{
  "n_layer": 14,
  "d_model": 192,
  "n_head": 6,
  "n_kv_head": 6,
  "head_dim": 32,
  "d_mlp": 576,
  "vocab_size": 32000,
  "activation": "tanh_gelu",
  "norm": "layernorm",
  "norm_place": "pre",
  "norm_eps": 1e-05,
  "positions": "learned",
  "qk_norm": false,
  "attn_scale": 0.177,
  "bias": "all",
  "tie_embeddings": true,
  "parallel_block": false,
  "init": "normal",
  "init_std_qkv": 0.0266,
  "init_std_o": 0.00503,
  "init_std_up": 0.0266,
  "init_std_down": 0.00503,
  "init_out_by_depth": true,
  "optimizer": "muon_variant",
  "lr": 0.00999,
  "beta1": 0.9,
  "weight_decay": 0.049,
  "lr_head": 0.00809,
  "warmup_steps": 200,
  "schedule": "wsd",
  "decay_fraction": 0.877,
  "decay_shape": "pow",
  "final_lr_fraction": 0.0,
  "batch_tokens": 65536,
  "seq_len": 512,
  "doc_mask": true,
  "train_tokens": 283700000,
  "steps": 4329,
  "dataset": "wikipedia_en"
}
Each number is 128 + 32 x the weight over its row's rms, rounded and kept within 0 to 255. Layers, rows and columns count from 0. Numbers have three digits each. The size before them is the row's rms in percent of the matrix's.

# layer 6 MLP down (transposed), 576x192, rms 0.0456, rows 3-52, columns 128-191
113:124119167135180152117148115113128139166121168113095136098088133144091124096175140098163090164092093100199101199127091117124128185128102131129129165097120060123159072101097133116151092184163151
099:136065096122128107177129162120141129106147111120128171110109151101124086091173145171098144170132160162154126106088052104132139092178131175150190082102103141128127140142133135123120097160118039
096:118132123133136134104213099182116097192150112135127174143154131113127067137103110145153139158112171114143101154199143134117123128092119111175180123131184066091143163045130109129065121159142122
111:110134105090144078104083149104125085179117141115115138147078089198188118152130132072194113149190131157150147162120132099096101165110120220051180142070144133144100148122116132054094156178130145
103:125153167167132171103145098088102029114127158130078159112141129123136177164080146099108132150142134064143132099154170112169189116114078115104178137134071143162149133160126111161065161139157117
090:159088138138123213148073171157113164132134081101141121083051127101095106070108108183100130179121135144132117133159142056103115134175123104116157088124155129060198124079076125069098103126160156
109:094145102096099103116141136126085172171189079109140124099146180119132155138125060118129120132113176153101090087098070115181105117136149070170141126118110146137100148127143088176181160142138147
085:085095062096048132141092176159172105111127166079157152124093149168090097108117110131117139192084138081151091139102135116163124136144054173132128172089156151100124169110079084101138092118142090
111:145099138154107223117105162147100124098096085144094125125093113170118124118152133124126003094125174078090123163147119116107132134105101115129124074091095129140147102175112081135160163143103126
083:138148131184121142146124174121145172121145100105226195106099124076136120083094079132178123153074178084106104114145138103153102150121122124128122161083123140098088162107112143099110148054087090
088:159093092133116160127159113171199183127120151126079179070135125154145111074182124153111129109102195157146122118098091158087106133108125145161042152140162046155147138086140140111163093121142067
091:131180112105150159185075159106199124081153112115164120142094100134124090110103122110168094142122136099192086210094106088159085135113107165107095134152196144128151159119106092136132101038181124
093:135121108159121124111151125120132158096112095165141120144101144090177057089090187118119148114106150108136146115177136166119158089112161053066108077159134173156139127115106104115186141109133182
114:081136086109117123142144181149170040134143143159111120151191104073119131151191103113142109118155082083130133133135069111107128168163093154129122185124082081068153144113134162130131130079112093
116:112106164102092108110113119138123195151131084148131102123145066161196105136127155182074145100108135165142156168076122085125123113117105121061123128144146162121153105113166178150144146151167156
092:118131139113114113149138144142173098072093174089095183174117150134144071107148118152104086159160107130097116111175192096088092149176113084105112131114144123142133086151126130105122100129038134
095:109158096192120121147136065118092080130139120134130141118121141172139139091101111090136132179161121172160071151134153136146117091183099160206151189121150110132159136163094081102090060108091134
109:146055125165124084163137188101188114176068130097093143172126120091126111107122105155141185142083172125099073094054175120131131143118143206188139126142138161118112143128175125133136140102100079
094:062172156117142175118128145099167138201137136129125146082103089142150102183165100158124163141144131101110133144133104097128110154172150065115134107121152168109104087147093144131201095155100165
097:181152067150142060125182123178173095118059171154131123153100089160183153145174139104081146083112070090119083148137155079043093150138143147137165129154169133111080137135123135153101118186187098
086:103146066114134088154126115128108178116129122111142115102091145061129081090115106189153152132145201077133135110113123096130134163118081187124113151153116141143189198169119135116104131148114104
107:121146121171138117161098139085138130191077164180115083118112070117121124098087162143091107108170106128140130155143143127089124145104118189138105160108158142103172173161128126113132128115143122
089:107159150148111187106160117119122140165177086110083116119112169089140108149173108128137081149112096106114110116113141085154139140094073136150117161075180148106150130096097177119168159121128158
108:122082192120132085118120134132075127117068087094161166172129151108103186165132128171050159088128150123131145042137110159109112145100167076171175122144084068214179083074132127171161116089129092
097:115066106141104132179135182125156109104095142138122114075104103162115118124138159154117158120115115128136147142154166092149095163164137211141112118103139100115109135166101129121149142127123107
103:115171167172106113139145144134115046110147111128176117185067140137105216088187078073096159080149121101159063084164135141104118103146105114159172135066088188171117108118164080144153130105138103
102:142135208155091098097130138104136179168140101190154103109131096122151094139137125141112088117123125094090105185112142148155161121162143088122153147155096065123136129146121099103133125057182171
113:126180098090144130104151120112142089134119106150143174122139138099114067104119143157165151219153109116108113125169191076155119080179107146169116121157129140152099099159151119129155145096111082
092:092146133185098115184115115139104105151114174141114067080106141102116084073124142117145042088140104156170089138161147118148124148150133106125071172152128152145068136062100097147086148131109144
092:207095125153159146148109128107125112072127141129156124105138113088062107139154113164097109157153151073122119103133088127134082137132161082174136172128104048123114092089088109173089103170103125
083:122166087161134135146070188147163153082104103109149141119089138134120134093120122090131135139125149168113159096131135140176049140148170164162119176145117065120052158078123106104058199099069076
100:131129175070162118103148143114162121139113113107137122200130104123113125086138153155115171140081067099144158109142088063152193147092135205123148158132099170116131167140139114164096139114103097
101:105142101098090104151129101154096107130112105110166111163128119147104037162107128125070119119166147167078150134213131099144120120156144172159139121173089115098159130150091135140094147163130145
095:102060160166148148130164086116169129087199085112086157163153123190082097114102148089078179147142167143160144067163156143112104116104094061127095121104116147172115133122159126087129104217180140
095:149143137095111114154130133077145150149147135114154151120112208131176118057102137150115135180090155095144117087064127131112091102135116096139134124090194127129070099161148136104168118110118100
100:160143118136166099096134155148075130156125114121136105106125149156132122174060094154105117128068115143084142091156174233131106070132142184127187109115109142132137153148130132134090189123096102
094:121163166168052156108138146123149121145130112117130189135110123183075117078168170150167145106142113112141131124119122107179117196096151111160080118163078099108102096118127122129073145123124169
083:174174148119125162117152094148139144091102113156134224143103142106144083145109079165140104114156128128111144081119162132141120102102100112165151128147073138168110157141147154163105143176130077
095:103184103125151091128078147117170149124134141123082154164126067118143043101143075134152113099122121151163136086118123138156106151142138081202154129098125090105124150118123181102146155123096128
106:135093114145119129174132145088165125203171115093159127123132146091132134141121166166126120160079139182099095115114146085021086159113114178129146133184150195086125125089121135096135149143101167
127:115108075111153103151177168098099213168112063185118124114087088203090100092111168233175131120149168065145187128108121152157130150055134151080145079152060138085178115098115113137120128097114134
086:152128068103065049212122155158186088123146126137154103071073135149120110131172149116141116122066163098136123099144090169113066147120174142134066175133171129139089092131145093134170151121106118
095:197084094121127123109137160062129171179105157048144130134132108141152137154084183208124118143102143144132120155114191161103125103066179076165137105115112087122165115177142172118118177145162102
086:110075133159174064091191180137167139095120109154143134111128155154118099073180086117149179088146128121073119188152172116141084119123165125106123122135139129122132190162101112077107099147204128
093:144144142086107125131156155149110156089089140156113203086115184118156048102114122201101100192149124141076164131102112083126108121112155141148148128145079136195097076134175130145116176064094090
098:129185147075145068117114085143102126154078058111185015176084123106147087086129134123137195083152168173121148133099164095108117134099155114099111135138131170166148140194127119093127113146070096
082:135141051132068141157126161117156157166075157077185180189112114148134125163137106104100090130104144047117151075131153147141074142132115128130109101129121096127127168081105049145098173094135097
101:132191148192082153124120127134129184174067080155129078094063159118139122108148137135074198114144084149123107175120151153097108062223163167121078134104139132110092120175125152164145122103130121
102:141126136101171088098173122100142177089125163138170100155070122113163097135180133148124101130105116112148134095142108083155158106112156144185108218170126102164109118100105184054148141105093159
088:102141067104129126176124101149108079093179196129099132144098134135136110101079122106167137144169180172119126129106157121112087118154180186121104112144110124106059140145085058111146163168164130
# layer 6 MLP up, 576x192, rms 0.0841, rows 4-53, columns 128-191
096:198129105090094103130085159160150129117143104103136119164162135047138134119153123132185115170179131128099101131113101137128058140159115162114107115172125159146078103126177144095123165112159170
091:141122118088102109181220144129111163126125135151110121118144117130213170142074101151120163105096067182138151102075169161141216131123120112194136192139082092086129131147138137148110154117084197
101:154124136130170167152112098130153176147130051158104076174148115117165157146113135117117131085121143172180139188147154152116081113091114104094105124085105069133141157101179092101146060129173118
104:125131093056147156120128182060105145211098131160095104136082136112156176136116134108099188167172104156105111169114196098127103083176164182113063108067062148064134165140122144160079070107125099
088:115135098122146175104144165119148177115070057185131079107110093091065150126138126123107164126140120102067150114108097150141115084219110142153057137122148156094170075100070097102111155093166170
111:120156207118093115121096086111077152102146128168084141068132179077094121126096159088129119183157105172188155149150112144076129155127158102175122082050136090100103140062171115063105169167211077
085:146124151109106149090107045106109078107166127112109157098142062115112145188098107174195123177133140079131144125152092142164136151158107138113152159097113162084144155161123129152092152152124153
103:056123120091117103124100100144151071137146131115132125146086110047139165104180149112142143184120100183151136186139154151126108101168119140157121126089120122129116145096156075145169178085182158
098:090156076127143105135129182080092160174114108175087143175114074122207143064089122058183121083122182145135090143139106115185167138169078120090101137095141101073063156127138173070111157132096132
094:153092122140093120144138086127122062121114108126151144083115105079049176172169149164113050116158189074104074143107155164146126142108131099056127190128117180156159114166127110172140127127146130
092:147167187118111142131086121119176068080140139110094121130116139189173114135171136121112116166133109165109096121152174130121090099102104149118162109107137145097146146139154137167147128127095156
087:061150094070206056138092108078140137134202145141084116094189158072123142134115100122157130184084129129077100121068156101126137139179114173096106160106121125148103143111147081168101128151088178
120:150149074169129111117058181134083134112126107122139075116155150127132162171150141130176170153175175180145211131109125106085101092164104104109120157102140128044159168122148117115145131100105118
111:108161133108154120124149065144120109114136135151110108124168114128173099104086157112103148165115115088119122157099160151126160171155152117093096142132125132092155119121093032101125087117179191
090:123160083126103135179138094100123139142135102144158097124063098150057137110118051124143091065127129110160168162102122082174153087117140100100133167133161150119114143060050153165106154057137153
087:142096147114098118129119145162167117148149140155118185109078106156166105202137072160108174075087127098099096208123156066101157153134110145128096092124160160087124119143156073145107102104103128
091:156184138150157144151137092112140147096168104118119151094164083131120129113145152106103114122141116126113133113176128182070110186138148074058126136152095110129093086131124063201182129120146133
088:150171095146103086164129108121158083101152126110196093084102118136132161113112086054154136167121140101128129193142149124098134112125129123099128127149162163128086157124059139138133136124075169
103:084167149140168202151063138166120140137133121094126148088126137102142151062094168184214123123038138120102111132123121167123118094157106114124175118157162140169141149091132118185082136148122169
090:111164149107090035094147093129105139112133169155115155131176116181139090157107163131183141154083103119157170084125096140082204114154110082122112108079084120096118115180163129104093142117129139
106:178126098059093090144171133177212103102140125129207142201154108152163096122133118090108126115110094131176067136131131193140146131095113051096144125090115107105143121106122167121182136101145149
098:148189150167145131186162104183122144126082157225146071135171198147139116078086147103075078115141106107111112128072142088129084178140133140101078159184153153115124146080177109117112117061045121
108:103148148182144185113092095108160109120114130129161119072110131112130079135148132111119143170130086131153121116158153111158171148211129141147116156128117121167109134138152141117127083121140150
093:078107088129111125160111133128117137167139121114110090139085116116084156134118140147131126206189122155138126147072141113145029101184131205110165138098166102138138091152124138087182084101132120
101:116144119131110079155161190110125110127189177087136190150194178144153127148168184106125195163087128121057120137119140109166112097143123113147078071103076114113050115118162157121165098130141156
110:179130092100116138113120123126108081154132099137135152154191125102099135168147116067196149152119130132200105157119138155145122063063116106161135110139162086153191148110085105147167155198150071
104:159109155148078167111079125170134141057113149094150131142093141131125061169158124090109133179102091164102066052172136145133148139139116152109136093149155170063066115195124117174164190123131187
089:132122162102150126120184156149135077169161139175134168168122060206168070165133112149162145151122182101164134140141102077107112153107088138115094039168146143094110143137158146141109157127145140
091:109158108102154124091191189107108201198080123090105083082145175143137198128060141123114133157156057121186148094112171116070149161141139125186139137128168089171074130072120104080151145141159150
092:145129129155136108110188122135076167220131116117148155190167134104189132109111121111160105082113133115081137152117116134167170170099138089122117116048137104146105088135129132118153099125132186
104:137190137128118113127183177097120092159146130161152138066109122167108130204151176164151170144133103165094155095134132125139095108129069097123161111129185096102118089067125099105167094070084127
106:161120119134124116131074151073156150111203145155176098155134096122109200140086132169153180129140151100112192134108094102130093060110150135148103144127108158184087150136113073100181099176138122
098:127131137139110116170135159117120137131149138136155179082182109061062130157104087130108143170143170232097127157146106139106145143150166152165145141133138129069110150073140161125135138130100084
096:099119140159155125089094108088131112101105188175187124123123126068136196130073159102146116167125129172168088102135161127084179095094072133140133074203141132108125225184163128163107049112070157
091:120190090147157158134121111124188172116156085119106132081153140136118129098203166114173147143157122102142110185094187080117146099089157169104120119158059059182123117154098080163098088100074097
096:063132135133177069145148154100127119128120139114160199070078104093142102118074144096077176144118117106130134115069155112110167094118110127154163168102156166178084117160096123161132120104085092
089:117118141097110080156161116112148113099166166106101126158186111122146145113095152150161105133116074149121110133142159175144173139143135172117089136091169153152080163085128182101146115105103180
091:102196096192126178122151153096066118067114106177139150158127118105067109132090163096171144096119113152136071114152097129087162055142116180100182076113127117138094129139139144114103136087156191
105:086160159100121115108128101115117121094126116146089108064116152082147213105149121156128139132082156062111159113185145170189176102181116086123103099116180131182062126083116150075154121128134099
117:101181135096120151117153129131170120120072180120097146110070170080164121153129099145128162145158135116155189141187092166116100125166143096084119118171075098176140088045093117130072125134148125
085:117119107141087099137151100114133093149156120099120147129116121100173153171106113064202148147127053090134153065184096132103093141163125181102133101185148091082138088121112112081113133171130112
099:173144127061089162094119146064092146114165158175155112080093160142155155137087129115152115111162114143148089144142065127083067112150160142170101110107118183141164124126130035150113105109124156
088:111135150169111162130123093166135160091076082179099122128155135196119119155115082149154105159164135094162111180102063172130143145100140081167125151097094117170116075168172138190108169136108128
087:135097150121114190142144096129052104163155130175113171103094109134105099160103120133131060126145122116136130182136131099160115174153074134098113153097126173139094170139110080098120104106122137
088:139140090162141213137103155151064163168114128134135116157155140135093045161170124148171165186103087176093155131114098126167134151114097108148135188186132090150151183105150149123147168094128083
092:146086156090161139099137095051100173140101145069142088111093105044149121160100071102098128160109150109140135138114100127132211138150112099109165153161167126155162140078134095121095122127144131
101:145127104097186155145103192160146104188110119109172131168212095125123145148075153119150107171143151120126135149138194204177098148095141110141140100153129170081170054113158118135116151122145195
098:097098113070106141144064175091096106163152136123127159102180170174126117144096088095083166162163136163102165160116115175110128091086080180144114161146095146150166094100138113074162090124150148
088:105169146164109149110145130122129175082126124140176082089099120147097149204180139104121139161144106135133187112140109162103163115118149163156145105152074121153112190155082141170102083138146199
093:134116117061162187113090088124131149100077145128134096124118170085094142151065075133172129190153104096127086121133104159095174076161157118083130156102109150116081110160102092113183120123132106